Weights of a small transformer language model.
Architecture: rotary positions, untied embeddings, normalized queries and keys, attention and MLP in parallel.
Each number is 128 + 32 x the weight over its row's rms, rounded and kept within 0 to 255. Layers, rows and columns count from 0. Numbers have three digits each. The size before them is the row's rms in percent of the matrix's.

# layer 3 MLP gate, 704x256, rms 0.0833, rows 611-682, columns 64-127
114:104113107134115134132179140123152113116107076064136126074126143189091126126070062115171120143105132118195175106148097143116089148155086131158149171104123176163178195225117136137109182118151146
098:127115087203111147094141087103162094166108088112147195126173083153157153205206129152140119135077064155162134110138177108119171152208131122227114151095123084138128092147089144080146102131133113
099:124056155065154093088130199140083138080142154152120066129117136115125152095154101105094078089181146160081193118175092152152104098167164153116121099105121080125165114111131122135136112171162159
120:159147176083127175158100124157119088137141198149117132157059120162135113147172179108128125146170102131100131082139145121206120107103120178122071095134115141102155178194134081133146084123124144
110:094134069157153140148116107182087081158183096154157102083143103096168106147171160195156104104080131108165166114126145132105173101125163130148116190077123080110124088087127094116146102161146110
110:093089123173085146156127104103097077183122130153170131145108154136120139140175108116099102095143138114067094145085174157151166169115136074126109107135182090173102065119126127095160101171180111
105:136190038125134118126157146143084111129113140152173130112092136124143117125161105137167184126130165191056177115171106180139128089130175109142156093128160078096166128096114170147201105162124136
104:124078177081118150166094134135150091166122167093122072160101091071132136088122142107115109129138167081144128149195092106158109183075130102084117163150171082133139151084170134139131089122109125
084:141151157103142142188110148132132128132107133105128197178119136147123143145172121146125081166156143113142139134187163121154078107145122160159208107126148135149058112111079103137121051083133164
097:132090149170059123153119141129138119137093151084119072132142162127125168086142176123146105113139133120111110081189147137131246081149145163130118109170096141165031153098153165133121151129115136
094:085112164169125164165138111120148138098140080133165122132154112117150069133153136102141116148127122117115130131129153121131070099153106119197111083123192164056162067119186119185089126116091107
106:192163182099146119127114133159110127100123117177150164170157112095114145132126128132083102129115163127139091136145122132102146136145122093058113089183092127130177116116115104116135122121100142
104:164142229121103164105138123104140104128092109166127159142144144106155127184128136181147128150167108136160153116111187120133149134198132148116150085114194138111116157154110117191144139076112108
088:110100140165058079155119131150108154201145141147136143065177144124159117136104125144113085101087088093205152131141074101141130123211118138097110151119103117138134139037153168160127116121134136
088:146195121148120085134109204110159157141091176100070094158150128118116126126031135119125103117141109089113083084158090098150180087142055136133137115140138112124083168101103086144183164133137110
139:136116096108151101142138080116098113094172136134183124110105089146159093148120135113091126109164141147170139145138168160127127136106137052114170096109142080222117131122087140104135082096135178
100:038164119199104127103085104155189130120093050165144084155155105085124202189137089114172139119174127184100111060126117108119088140148144120127172148100178147137090074206159164172164110134101164
107:088161096172094186091195158142136136133112099153128103128171135077146163114176115123133151158125114161145164107171133172150116159125157171082185086125156151126124110177134160124170076157135064
098:161120138094133134131111104067100149130180137114155132132139114176127082130094116097165186142163098146160089168145081143149080092172143135116126100095114136109092123143153071137087164114132119
091:140146168134164137193122123145130080170110135108140151064139076126148154149177089176147147104134113101082070109166112143131118067094113057081073130109134146086111065155078158145185075175158174
104:162160063070099097098125073142138040092116149152166119171129126068141109157225117186169121146139151104188125079124153059133147126111120110184148130144057087128082092139095109165158091162110122
091:108128157131186081105044142163125028133117118142158166122083107110152134148122128115118146126141135137154165111111143113102147168169182139114105119142151080141169071104071118142218125112143113
097:110118090114145112157111109093161108186123125152152110157103123123099142149091115133189117142122086149144166149139067107127095164127138166125180071149115140105159106113117089100161107068098132
084:106131114115128165120119137151165091156107152094197113110157174126164122149103129215190153132165159164143141173150129047113147156127105113129079139161113114171129107150166119157130075075121187
084:160113176140152116172213131085129130156156139154157112115128156128122182129117141062151094092121069097101146097137058063155122105122120160096163080140090126109125174180115166116077188094163128
097:158076206090173088170058145093111147115161179132132136108121141122122093147105104155154154116082095086137133128159090109149136128147179139097075124140080128141174126173180153182092149153193163
090:132095098141116115114092131099144095119075079138153090179126129215124053111096121096164135115110119134129041130122149145123117132145069127104118109095121142140095104113113138146155109128102139
104:126131095115147135104117112109041137116133104107097192129178132143072106141167147130037122090103142162135062127096153156123185129143110096092161038140136102129140153120168091120078138147130157
095:137125219094148080188091176206161145119126155086120124126077102158124076103138141105121120095171125159160106130144123136151135128112155173178118112122141145159067176163182088118133101114168184
093:092078166150174103118073139116142126105157111166183134142118096103083152169091129182137121102132102097150127101140082156153111119109244169108158124084117089147117095118123120116104148156138145
111:157134103101116138141144105211146172102122109087135035121133178163168111064145179139086075146181153185073123104164112110119148126070108097176129134124135115107149157174160090127070095154139080
102:116126124056157070140173122143137081144115136108079155200087126107161138140144116134097151128131101108071160141109118132099121087114134082119107127102189115132082140132115101134143150114201101
102:126128125084105110082163162077140167135118118141186066121129108119099077202093170135171131130112150160128127145161069167119161136110195109161153043099152163143119170090145108113097084119063123
100:135132060115134119158091102149122094103118123121068090144112073149158136111112139197169081122095105137138110156172142132112097098067168125186131090102151105130108104124172115166173114171171134
106:117180124130099073124161116135123149139167212144093115090125147186128086131086161088117161096102094187159153107140137095131123042171136137152132119094142160087167148122122135086128155137179147
107:094101073157160132139150079109135097139125121188111066142107136119115159159186123072189113117115101125175108098094137178147129092143108122126190130091216080165115136131164119058158181173137046
114:110118142108128109164154145165146107123167149094121156078113132158142148087091115146112123044152154069140119164105131098163064122111113096172134158113186132131025140169144092094109057154136074
103:153178094157159155145135148077057087097081132127092110161094097103141163149124110106144123084127137158083104118120142160118110085089140133122156086165137140109138143110123127114161146153130178
104:132223111115137117076168073093099154131088129123141095119163149137136082166112171151081157173130152118126116081154079183092189134093110143066110091174133152126134148117083165128094137168107113
098:085114127092184121105140157157089107130182133131196101168182110123177156125082163139130094136122118139145185168100088121068101139152134103154130146135148166126133127130149117136135110041119086
108:105068168091068087201099112179114173138104187128093125132171129120145108091120117117188145095122145143117130149200117137142144186105123180185120172140208118206144175145112135133103084064133118
122:116173065135166135088075120142092115073123146144178126151133112135098144181148134150148134125113104189005150178104161124121163112105129106173086135066111116136171060151103093104141079118092097
087:069129149091163080100133148167134102142114148130142094114136114141130123139092094095128078088130088073110170120159073099126099146193165140092129161111101102096137145133125124143068115089164105
102:133207145120169097105117102132129112138102118149181159159090149119126085122137151151114124151169106131126113084122104145089132157165129074143137081124145097162087172075146110158128129151127130
115:114138091090139132137193150114120078128080097098164167167163103152135163161137146151108149156128111128102141107074144135113169095110153101124144136186160187162160156118081107129215129140132119
102:123174157115092160127074099121159143114165134117138087116106123113152091204110102117149076123156120123125089131146110036084109144116196097137168164119121171092105072110122117113193138121125076
088:108135141103162069121067129174103175115105156029090113137177138137124169118134172150121149128142092054072122191112079139098151136127138065101192134184114142141158084132166115072159073098176139
101:125167059101164129125167127153110114148103131130149139112169076086104161171102118137113154156108098149166143103124115096194140126153092149167127141181122147128134062075149081137138177149135124
103:117061139069146118137085128170152090059149116102073069080130176138079097055102146113103187094131154153173125129135121155090134140168119225116124135111160170077082137118112133106103111114150131
091:113141125184116140108177117135071160191121116081147146072135131112134065127122146111142077157140099086145126107139118121115121111167130124125117168158121162135148097191087075138072151122053036
102:157134152116153149163178196076119065179127125169169222134073142173092120208182109096076106154118105171048133148137155157094129154157142078109150106135118126155189068157086149114087141136099127
094:041095172088077132143070128091106066108122137153124115079153149167131216071140122149176112076134114119138110148165074122130115122117162192114133067142130156158130143080152131110057080126171139
090:114170162176094135087146171145102113125091146097099139123197132093140140119154151155178132097179092136083187133137136173097133132120164140141142109149159141099085198093153040179217059115140104
114:152146079121129111102142130155123094149131127155163100172107151086116118119126152125067167157214101134091213165094145143119114131083116065153181157140143131143096101085138110112166083110124085
110:103198062166118152077132162136154120074164169127171143136138067112156154168161093146073172121107088182153188120092181104144064106140108121131163126186141197138092162100151112116162110069092134
120:132152068181131150131200120118156166131111113142092061173124098062199125117162105126165091077108088112124115132132073143134165130030148114169159085085120195116110138141083138163174165151107107
075:149138181116090141150077148128131133128142090144209138141136143093121178153158089109112138135095107111113132123061117167090150165106122082076130154149151155092070116183063141101132145166180106
103:127104098105109127098102128133122158137100112127118140141172114095166153110054099159091111075095132127124096153132009162110151122166183150102140129100115148112176130104103127134142215160129144
126:141160085072111143055111139092107098054141100145164111141115123087183193131177118152124097084127156169082191085116172114089127135076148092147106108107156090167094092165149163132148098136132152
084:184156108089082092106085127188129073162127128140154111091117087168109113157131142109136118131131086147112159135124113129159142104136140151126103092182168134066166138193111121161093141119176130
088:129171136170168100177104082104116138155117090135147174108132154107102066184130085198164142159083127092169106116118135148107142172126104140108157109095110132093079091130082078147160142069070147
093:140140124096140107116085136086118109130162084157189172118090110123173149146169081127138111123150137107052099115162187104103174155156167112164108147134091166112098071138104148126139111076068091
092:127096111157133147158164170133129078156163130125128144121150110143107123105215140140092136163130192079081150107112213159089132107114169133103153047132125102128170141174169124171152180157149113
099:155088121125111180124118128145111101087124174145117096125157096142093099206162129104129194120041126132117161075113102098156154142138160118130098122045147138102147177120144116102135146118151123
092:081082140156130115132110104171118182137081179128128104124139157057118155061132150120206132135120112076102165145139089143103137117139115130147143169058171177207082150085170094124122090147082105
085:136123146110187104134156088144130143157173162142085180110107169123169123094114098180073101089102145167112095137139105162106204065147117145140116097063142074082085165103134132148120125101126131
097:167153076140103115134100085045120133116140111158139137106157098080113066111086122073169226146157130139165136117152102105140095167204110156174154113109126145160123119161125117081091158084111138
103:132157085110102100160121141137131144113135083138137136163104105111199171118112124129170088096119165133065139103136087161151171141115092153215127088105112095145144147068118088165115095150105143
108:093146102069093139164130121121221123098162162067156185044129141132162093098142170157109137135103140103088157186123165125149127136138140114092143147136128146171089108146126119146163144170109157
110:170147215127059127165100162115130056149112152101149154132172213147139150123136084192146067112074160094101119139176081107126156111159149167087139104116099120148128139123169164162049139123184146
121:118100080106108107145144172067115125179162096126169124132163068138090167156154117096144132132165118141119104114200110137147170111122200121158109101137105115125145169110099091148169165164145142
102:193164112109118144127091098117154089099123101153179152100119074124139141147105139146125098114165092135125158136161124096124148198113059158148063146091151165176093060141114105114149119110064062
# layer 3 MLP up, 704x256, rms 0.0845, rows 611-681, columns 64-127
110:128128137105143135098051108118115119149140150184119134167128139097168122147182165114119076134128118138094073203087121104141188135117172104097127116139178112094140096083150135131139127113104117
095:151125161149097098105137040156181099101108130141142136140116136175138148186172107112110092109161144146152084096156088157169140114168075135150112093128112156142063132129135147131112123129152081
092:144199131174111147191067139107123190131146117073071158067104117172130125167083126139102204122114109071180103102064135103169079131135149144084102112166156100161098101176175146156081158082113085
104:119152163072163146155089084169153120140191148111182166099109096112135055161159108132082085146125110099196116140127142088134135104077152178169084128168114203138100143160113128097157121186080117
104:132066182156101178164141175127126143150081083112099140125177109116116090154092179108139098161179147138162115042126092141153060165162137112127135141157120141090158122128216108093166126134153126
112:153221139104107136183164096116149119096138121130148135099146112157101105154089130137144161116115114104168123127113106139173078137175062139144102158189131107099112125086120132137162140099104125
105:100201124158126115089118077148141163133082100090109143157127112136166137151085084148201146153089085126122142193148105139197165114163082170182159098086154141162111148074151094139070157142130215
094:097168112116134130148124154121200175098127075134098059121192079150136121127144132158102122156126115164150138164086155101084079118122120175118113134154118138132091085145153147131127137143134136
098:104132180139115153154066094092118140094086112099099153108043060117101131132099103128181040138091102157157126159157106157168110153132142137114170105145158084113101167156138094097129126168130134
100:178090114205038154122100124169088125097140150095114125113178144127177171154140173113122124122125125116121049112182123122094187147080179195158093126159144116105082202088186166124195182100171095
092:115083133144132143127157068090130155116170084153154112059118059095162161135166134106154115175080145113089163080132155131135123145163164162157142120143117121071136090097170115137129082118117091
104:079140075105125150133145145114137111162112144108104119094094161122157168138118132144164154144121111112158174169148141137131157137108170117186148154129200155136035132096138081103119158110134174
105:136091092144120091088126152131118194144114114100173151100140128123125091165147152113120141123099103166122149075142142136155099109163119163116114110128056110133141137158128140153155131179105169
087:102108131117116142159113194110094160162129140122074081115149147123120122152161126102177107060059149116134153112177158091200159123135134135201107087126149121131123092118161157135089090189202150
082:106144173140115062130105120082153172083145117111094119101108114159141096111103131143136063136109119068097098115108164204148122082172091169080150126130147116139134152133167111162067138112165081
126:183141108132145121154161156119124112155136156139128170147138172102091160083105120123118157175089088096093098158084067124155090121164080199076159154167139145072143089110117122159161175123108094
093:130175090094135119141063105169096112159122180069130193051161118159125161084145153114107118167055163074144111113111115151099155131108132158166065112135120072125177156102138097064066181151120093
111:137115126182119152154153128108131128125133096117112101174111095080170137173117146136160071142148156166170184137111117124139105197105129188195136106154169121135135180122126126186146090112098076
096:128188092116160130166125141184126157142085155152121129149097150082114133126184137153098101147096134134060157127101149096104173135090099166148156151127162114174155123115133151110139065158114113
089:113137119075149083132144088150070114191167140187130147132154169069120103139142104100109101153165180173107123127140128080094081120142148183104158200143106170149109113162141126116121133155113069
114:126121106155124139121106050134168101094131134162094118153144152086139116128159173160138058167090118113160082072086092112148151155095162090095156155129152141173124128099215139132123156158131159
081:105145120149144105070082153147134118148112111130166123116071156086138102185107142137131072092136156125159187091094167102128139120136135134102121108164134087158128101122062145083208138155160111
102:139133126092171126153144115124095161143118122085068114121173105092138170107089115142140068131098069132085103142126150141134200114194143119047174188079183100084158171101060103151146141130155059
081:122149121147133098144066109131136069155108117171123110128174142084075171108134111136184098097150133094155151114205174059056125109093145108160151152146171162178106132123105134146157141134089079
073:108150125092129156137060158120088126103185181116069124128119068122133117108150134085129160101126135122073147138097186122141152157086162115074108164100130119198109134079179095118136143121140159
092:128123134128129100189202077120119108138106118114141112122129115132108129127190140120138094098139119181122133059144135146143128190157087171092148180081169120105125152064192112102156114116119126
087:134195160129157155137213096129130110161186083108114110131160064105121132149170098098107138116127148110028087095116083187107174099088167164159188136138147137158149183158105150116114150144191126
101:099093120115111129102122141140044148104163115143087153110148141107057127121146175144076117142117120140146071114119172131125123173153086106079138088135158138118141141121123092109123142141163162
089:073183166155208130086117133112143116184111109114141163125097129139114109114135164088162174198164138116151142137106168209147089152153114151149178074182119140083116145170148124097135082054133166
096:109171115091100149105187096128139130154089123116110097087146142144157139128174085136117136115155087143076128145095163075099161107140101062167105142147115152116120224111110175122145071128144114
109:155141132128107146134123109235127187168155134067124099131123125130208132124144170142072055176150131069096145138143153109134167093089104144170102112088133067148146161132146121146067146139137115
097:175157131118151125134122087169074159086179100134153109121122117119138184129147107166195211157110130084130123148079133109132145156139089174124183095145165097125153105116123172105146166134103094
096:137151073136168116106157174156093121136154115157105106105119067151089172160116084096149139069106115171091158105150090117155140156102157115154089153136130088168153127119069089110155117114113092
099:148117132201136135073109176118139196152144166170194120144097121149110154137146182077088080167170128192062127079131137167178112198149115121142157137132135136110107144109139173084072131137123116
100:104079121127090115125186092145135112137146114095097165104122156142182146132193096132095070114091154150153173141134118173097104127111180108153169126095081083126139084137216075104097077100155135
104:179095144150094093160070170162105113164150121146145156138193149139162159120129172132069131162119120107077120160187157156099178159083187144124088067164089166103111165114083118144103138135145166
110:124105166077158160156128129166164152087138168111154155098093165170150097128109099174089106087152161077146127135121167147127075092117115132140163189122138202115087100128157136106107063160176095
100:079136162106124113074122107197215164204167107129137150107154120157126066125105180155112148163138129106125122138126119082128135115110147137143126127104124170146135114141178153160131128105133083
099:119079123128145105167139176145133091095156156085121141079127143099130168086117118139192177092162164151119131139094161101179142109103167136159166103091129143186114178120172106099104152125207184
096:107152092091182136099137172137114079165102104137146138133174112113148176101137121140119131099114065139165131118078086103128076126143077136155162166093150135128176134120113126141145124097167128
109:141153092091109135126185161126059128133140115160153154128131189114105146102124146106096091137111147158100130121104082197133174095172158070127140110160118081097124113152128167057107100150112199
117:067077154128167141119116134151167155194129115054112105141135099168144105066069131140103082112154050056136079127111157135074147142067097086095128146132113133217177102138125083146170134156136087
091:119123164201106180172142157104084133134139105099116164155157151133124129106184103172080181105169148089128107122068114130113101124038140123191095117138105153114177138128108152152104151146132121
098:170168133177157088098158141142163184122090107133151159129139082094102108131163151119137138134160125132093149090118136144109157165161117061102153073148140096143120074161128161067140114151106126
119:120141135118101138102147087136105149074106117186107053092082166110140182135131107101130136095113144130131129117179130124143147115137088112137092121071131023172074154117205076107062110134158143
099:128175105096088140065118067118175148107147107182132107126159115148127095182141123159155064107124098124150112122162079061110103141103157156074144156148188160118080106122162105084189144127122090
122:112111105158161118113103117108141075146118133129093130067108156128120110187123166173103072105104102134102117116168101086058085154181202107129184134121192103137164125141136043081090119159120140
100:157060079118143121206184157139138162170112132129086137129135093115116188141193105162160145116087128171112157155128126138196083120103067112144128121120141176184054133085179120094140146161155158
101:091080126154145113106138200128151109108127135109141118127135145126173125118126089081077123125138062081111093095086152169158156161129128079073193159079082085106100122109142108125140156171154166
086:180131102134103113168094125108182106142143135111092138149179140097154100116118116134124060156089101099184160111089149081108138150132154138152140117134139085120156125117146134148151060128103111
104:116088066159120099069092110178182178057166147124161080154165120081129109118098201133119130192125137114170084154130112082130095069125144186148123122130107128105088184128128130171111087152125146
099:145112126201180142099133082113161180154152110123135148156180129130109019184112161158120062110129101141100144143140133101143115123108106123121091129163187132093167102158074133142150180141094111
091:130115101145108103165137129120178110117167205130095127144138144142112100147125208116132074142064161101172090077136110042156155106139136112083141202100135122141185087180114124115119152138123146
112:122152088166156150125076152112126094127094145125132114172142123112167145130116138160114096150088102102102104135127134142135122171112121182142051164116111102146123185141193134142206102136114097
115:166117182097087103190099103150094153146083110101086125146126168136132081123068149103189032140120133080126093131154102141122167132157193125158121168100124075136166074145066177153090167184157110
113:177121127099109087112093173149128078112188127039145170149117110155160096094167164180088125169101117124084125161111154060096138072117187126094106134122126116135039106154142124112099153116125097
071:117166140149162135139208109142159113109172192111091146119152089128159107094125122168124067119133085134169123123208108108125144068102102167082130128054104137189097131106136095167121157144108130
101:133111118127133166088157129059083137134115077113154162141124140101133168133082071130096184150115173120164109117128075112114152124124090133108182121126085127056182159073111126172106200124102096
129:170139119051100116114150083084130170062138161150137110080108120103183150148123156149140111113122161157080164095104161094114123154141149083171130142134122082140092098130170107114117109141199132
089:178153144149180126114126046128110156125170116093126143154154093122061123166133122119116140147164077153091123148167097167112087142128111143138131126112091130123091177114115110113130089117147085
091:164183189114139115214133164119073214165169162120143152153110175126106110095101169095083188208140114147190157119124108144165145102108033198081096085147129156162093121092136120151144085095126141
098:224138136125167115161110117171080123145154122136174183137161140117122129064117147099111195165089118116153104137096143174154139108181142147118072090170111172089197074114096153146081107146108135
079:177044166101140205160158217107143128142167159190117122131168128147126145093084136090063121089143123105150132136123151129121097139094133137126152110156109129112106113162102107158153120117136120
099:178106144140100193103111126135090107073130190108104101115162104104100100191182124125150196099067101139116107046102112121184166149144170137151082159074118154113167135111142099149146157110171116
091:101111135130140123078103142083110099168145115143107131106140109152108142155146119108169098115108116154135120180091143124169136135100135103133115148091186136053118154105172134114092166108139078
084:109181113137137140181163155085162124110157123124091162145110214107154146164153157134130136133132085143163131146106135091112143151096145098182107114123190098082118128158132144113127138131094107
096:156097103144105145147071090131136164091072091165117126093123121114087084128098093110214123142165130128158108094146079096152121132207091177151147091107090106170120137142118164067076184113083166
106:114125112175162134114119159068084096149116119143123152140126115145132188154108150132164106113135118122074118134071125115158093148151215105120146113115101112090227054183104095095073111146134126
101:111197106055106184156143091113222133092154122099169169077113115143167138100153150155092101110085125128099108144077141130152105170115138122093103145145119118162119113126089129165173167168111136
107:105140076117105152132103096143185136149149171111133166190187196121124083101133146126066126179118145138161071146137132089100196087105096147161132081130109128138079118143123102196158172143107089
109:128161174165123159162112121172132119121097146109113106108113175136155092144102122164101136165149145098146121140088157109096097144184091148069129168102126164087135109150133108115138095102082118
# layer 3 MLP down (transposed), 704x256, rms 0.0984, rows 611-681, columns 64-127
106:107161101155113074128132121182137146105145116097125102134163145131083115124101129119133121107068173104112108129133126127120112183096150144096124109163103149150165121195152168203159153083129150
098:120153141144105120136170080112168121078157098092150116159104154110085065160154088126136075149166106111106137092191222149150120120192144133092151128119116162118117124100166119146091121113128155
093:110142157077141103123129099181120125116132129126104144131112125100134139117102145093121055123099206129147103144128082169140046086180147146074112123178135094081155142169088155145125159088089159
111:110164104095120178141117166163091111110156166117091169141117069105189101130165110124121178149148111147119134066090140081133139103062148111121142182098100138168169109091162107152138126151121133
106:154131099131086143160120122102120142123130085063060183143156120117083120134116109051150104161145124148094066111093119143137126173121096166147094144180094201108167147078202139099145165160127066
109:102174130124167110165110146131169157082135147113146100079125145177055149146086132157129136081116096119145099137115142099133082197108072115132062099160139183109032159163138101109168145113128180
105:118149120141111146093108078120108157117126145102138110149116140150186174183113102166140106174136116068084128129160043070156108153146092149149141165127139172150121121074108079118055112146090167
100:077159103089132103150131121120143087101129120157114148184189148150155137164185117115142125134113121116107137082137117187150133116182119108099111112170140190169147072128137111116121142139087154
092:135075185154142175091108096144117121139116132143133101165070081154137107088091114128205077189101176131158138158117104147149079166174148173141126125133121125124142131142124110071118194117150070
096:125081172206144167151138137181166130097091079103114161118135088111127131154104191057128156116111153169140169155096125128095095116092163158144064097107129099111124130136164139133167087100110175
093:135116055113151156139150054069145116110164159134116158114147116162180140148137077140195127114133123103111133114138055145124160177124216103118158117115081093094145063129165101199135139153183110
108:074175121105102119101099144198114138188108142106118104122088188140180167110126123105083164152165168180120155103189162136152106133142146146177134134169111099166087090115098069119151148094128167
105:099152141146183125060160166190075171138182082081185063137149072135120143126104149131134105111083129176138107168173088107150080081140148148175171069082141088115140112103121129026102135101164150
084:146105140066099182143129143098090149110089134080067105147164137101115125152107163150149099094142136120119155136143206101173173144126111161157101079149142183129205074108157144151078062161183106
082:165167076139137045136130122123116180119158153119102071169147176108132094135177083208095052113072106104142142121154144154139191097127113174121172172131102092171091077149171103131099111137109132
120:135107138122184138132129159156129091191131112146189119114161114138121103082119123109181114090162156117064155121102181077160150075174128157141148133135130148160159115105156133171099128139083170
109:077136131101110143152178139164136128171097166078102162097187136164135057107155167131167120166105156111175153151127180053151158136159134114168055102172140165124134137064162141112113172114097112
110:108148183114209100154113139189059107118114151123113195075136088194159115140106121148180127086102180161138134125106100130124128129129125130110109162184132129132129129141138128141131106161164187
101:074183135072123141159167117148081130207163174113151121194128121067148186107108142111111134164142082140157195209110088163149144167122184158136151130195137134142184161178134104121130106148089115
083:159156184110095118126074148148139049121151129127152141140169170075187151142164116193120082145173126129149146080144116169110072091102178132106124168155124100133138130098147106137151095156133122
109:080145146121104187172161089092117112112136155176118117176135090083181145104146144162121132160122171134187116164112059154136184141084178108113159174170146147130116163110174143120127125117120123
080:101085096065066167151108137109160174103083141102133103116147116164066118120097157085135126183158137126104030131146132167117110109122085128136131158078128094178124132115158123097088156152140142
097:065079148152172124160056139150117143099122183083096098144132112182175129087080121122172104092109076162148090166136108131142156152151162115132163182130143106135133177105044127194143122120183119
078:115155125106151120200114070108113104105082128110146088172164149123080071158129140045136128099188121109143125187172121108096113123090167145220114110151147128207123118090138059103095068116106134
079:159121149146168111152084092113087118092149152112119141179105094118134158170111029124137105152056079114140131103098088150146140090173181087155105137165089099176132150138140117090096196126131118
095:158150177105107149181144160163145159124160091127159135113062090097104143190135171107089162135145142210170117158133107117153151129135113081096089146124140110093101127139150146121085194097127122
089:130121126144056107082139184165149127106125129085081150122088165058138148153138175112039134089126112083096148098110111128161154112182177122115121156147148130161133141116101131088145156102126140
109:176122119057136094182094112164114165109167114089082180076149146104094117148145162119093118120140128152150077125120169067158197149132125100103131073103166111112142144088180092153065101126103126
094:112195121196139123138145120159132151149158141095165114123144106121080131104160130072129130210091166120134129152130171159124075154121139131134165174156172094090069101141156122144141112132099098
092:122091160139112132112133125130132127148137123112188162110138117159153147110132118104167146116144153117131120139121127106149107046090070132128140165171120080118128178099196060134184106104180161
108:154101098124117131106137142179169193130146166072126162081193125127173105193191128158065087149146121114115160148094161121105139115138094138191126136109147115113111155115191119120134119128113130
096:152143159137091141112096114134075161132084093164132131096137143122178129088146150118157177232119107128086137110114165078115106118109154113131128148175082113135124147180119139127120155139170093
094:166175158118159140101113095109085115129148152156179177137071136071133140121102121130123086050111091168137137173148151148091095122126202128105117116109152085122130107143103102195121167113123130
102:166142127155080160136092202121085193115144155125166140150118089165138125087140149106088114152131098176076113083132138177123192149133092103157109174129149165096095145081164128050042093111105053
098:126066105110099184114143117145139064116204073129131131087126191135164098187170095121085169128076171137158147213131142191136107136126105117063161103121112056143103132115152159136084123094113135
108:147103133134184104180156107080131141107113078110119102176176134156174137111147127149152137114136118182128136138074144185129149183098127124146126136150097076085119103201154114054144164127172058
116:144129087150129179134092104119147166206132132084171217141130165100118179113147127140106151107117118083169107147185085150149133084143110074135080131127145088172137122092179065091133154149083136
097:107157114111092125117147108113079136156120123149195111129253167105171173116144107134146157147183141085084117080144143089126140124117133165141071112100093162118193156148105111084128114073100086
099:119082190081119091086133137157134095191125141094110168157132097174176182105118135114171098126204136178126099106131196152182116082138129129184151183075098177118098149112125138197158110122136183
096:161167114171125137177103155111112104171076109131122102117115099157159172126081156118120104073119060094103082126160099094102130100109135138123148134137145166114115127136157137113167140161180153
111:102120067142119155095152076150098087147146109150067122055162154100114152095123136099135112147126156122111112081040188121110094107135099110152162153115100118089132121150160118080120116094165120
117:144094145115063156130157136155133111132082078080182155120147154157142124098132139130065117161134170108128076153118082122093119162092150119135059133055111138154185135136129124170079149166166145
088:156153088184090166140113137157131116149106112141146098149077121161106187113100119099116128107163190111097131145119153077153117084128122092162126143055125205106132216148118142122182153146150105
101:161084166128064172153133156155148089157122151166116148106086105131077115177152116155136132067145141153143142097144149145133124129080106137103134085120130114123122103180125191142130086112086107
116:064118151128113125065136081136152135071117123164172071125123155110142137149083136103122130100117087113134107120152156162142122046084122120165138152124172133097094206173131087172101081144160159
099:111183120166111104190132137102139149113143106155181151150085139108118102170076132124129084138111130108133157115184140140100094143142122045084099089194226152098126061103177140070142123144078123
108:101093137153137089090113125119136060134140175137145154032136128157106151113102190143129085144097059111144087086197075107093103143167164114118159128123165132157208159141162087120077146148138156
100:182069083086140160165151169115108094154094153161075148113094116143092219125147086140164168122130200112117092091091179108166103184088103115137085125106102150169072099099181121065149188125154108
102:069212082187144088167103143128129154150143115079145155112100061143139116158151119104152108141083126103095120108125111118142134152137110108164092125147142140120050171137115155050122156107091188
087:040121115199077129117139158124157094160119158154112157148137116166157144115156196161120105130122096090095109123135068082118115043174174127165132175135107143123159132232085112163140080138091085
105:107152091133074095177081142138163135088112187119153121170112122059111111074116147147095097188115151111157054177215095138153080064114163129110170166144086116082186111114094126108175081119128155
095:137083174126092149138123177133146094084105153128159093154148087138112158113056110185178094119116121148071100157111096166145120141112146150120114127171118091140145139124096175159139136132142076
081:200137125142138179125134119159092084154146145111165131066139152117097154119146124116152179130169171096153121161139071104105111120172138154092155139141125175129163095171072059135115113104081090
110:138096114053096139088168153122132137163137115152143138198112104135186091137125113137164162139112098100105073111013028133166103152091096162156081158121140091163151157138159129151173107116120085
116:100091153123148105152124106156183114112126089176110146129130161061163101142112163157166116116141116098071117162176150119096122081082230090139130194104140167136137132075072135174141153113087156
115:111093090087141169135118134104141129122126060152128131121127133128087182116143108158079130195122053159151127132089144117121088118149144127117136071104069180127109143158128099110160210124193116
065:070158186174153145150090085098125092116147139203178079154155090090111116115086113187118111087130101126130128113168113087152115090154154165125104102076110173128033121093155098127116137151085131
102:166133175152103219121160058101162115115110139147153132086139164107082142178079129155100115101212121143152123103177169131132138157105113133161148178109113116105136098112141144150120109162045189
132:084114142137094126127128067118102168163096119065148113135153137165122159142105169188128120112140178174125170082107180199103171117165138153097129147092114123128107155086159108118092146130141158
081:124130179126138180090049112130111109116115145123160109125144151094100139150075127081089114157108110143084190175142114191111071088169167137143154171118166118159089143088080156047174104112131095
083:157120126123137083130152120156103129120176204119085110181060212116143123154119128125080122157115148204117094096164145157087087098116082159134131160135153065122084111151143095123111058137131110
095:103145110121121069132091139133177083110178123127134183122138123114170144113194075150150148064104096096137146185131120109087153132127144133055092114173170143115133058114121198185140128117133185
085:121167109124174146131125126153128123117135125138146136109189106192137148138088086081119156125159109152121139144119163128070098115048094171169143070055124108080125145146186095103141095111124124
106:150167179147063112186115114131115143083141128164080127147151111079136101184154148104081128164144099115140132102114150112140170172132135057126114112086113142157083116101189097146116195136140111
093:128152150149117114114097142142178113058097173113083150081097153200129115102143123158100129164133127145165083146156133087128114146121169111183124142098102183108090149077111131186097143102107141
090:113142105160121155148154087161116138082124154131108209160117184118111139169146141162182086118153144101103141181153139088154146102063101116146107120106161099131099054154093148049125074077096111
090:084066167187111155156116115139123153103121113144120111092097127129098121122211068138147166124122129109198144072127091100111151107114114131120117151084098113141130154075104147144104101156079131
105:147113143162109052115140152131149152115109143111119174121141078192127163084114153133104070091135104120111080109140089123145095178128147157130116126098086130100182034146100136131095098149151092
105:223130116096075166175095048130165165133202164106143142115125160121105110126099089165109123115084139119075075158085113149157100107059109095065152127160102097140103154108132115157150138108133139
113:136060192135117147125119110114135127179167155132083137173181158112147119074141147176089109112089138058077177121165146117081154126137126154161162110217106120172158148084161110188105164127115134
106:111123120109106157144134163132091107172124170029172084134090142116111155067089134100119109062128143110181139115093153116135103067155114110175137156145107162140174126143128143045141132154089145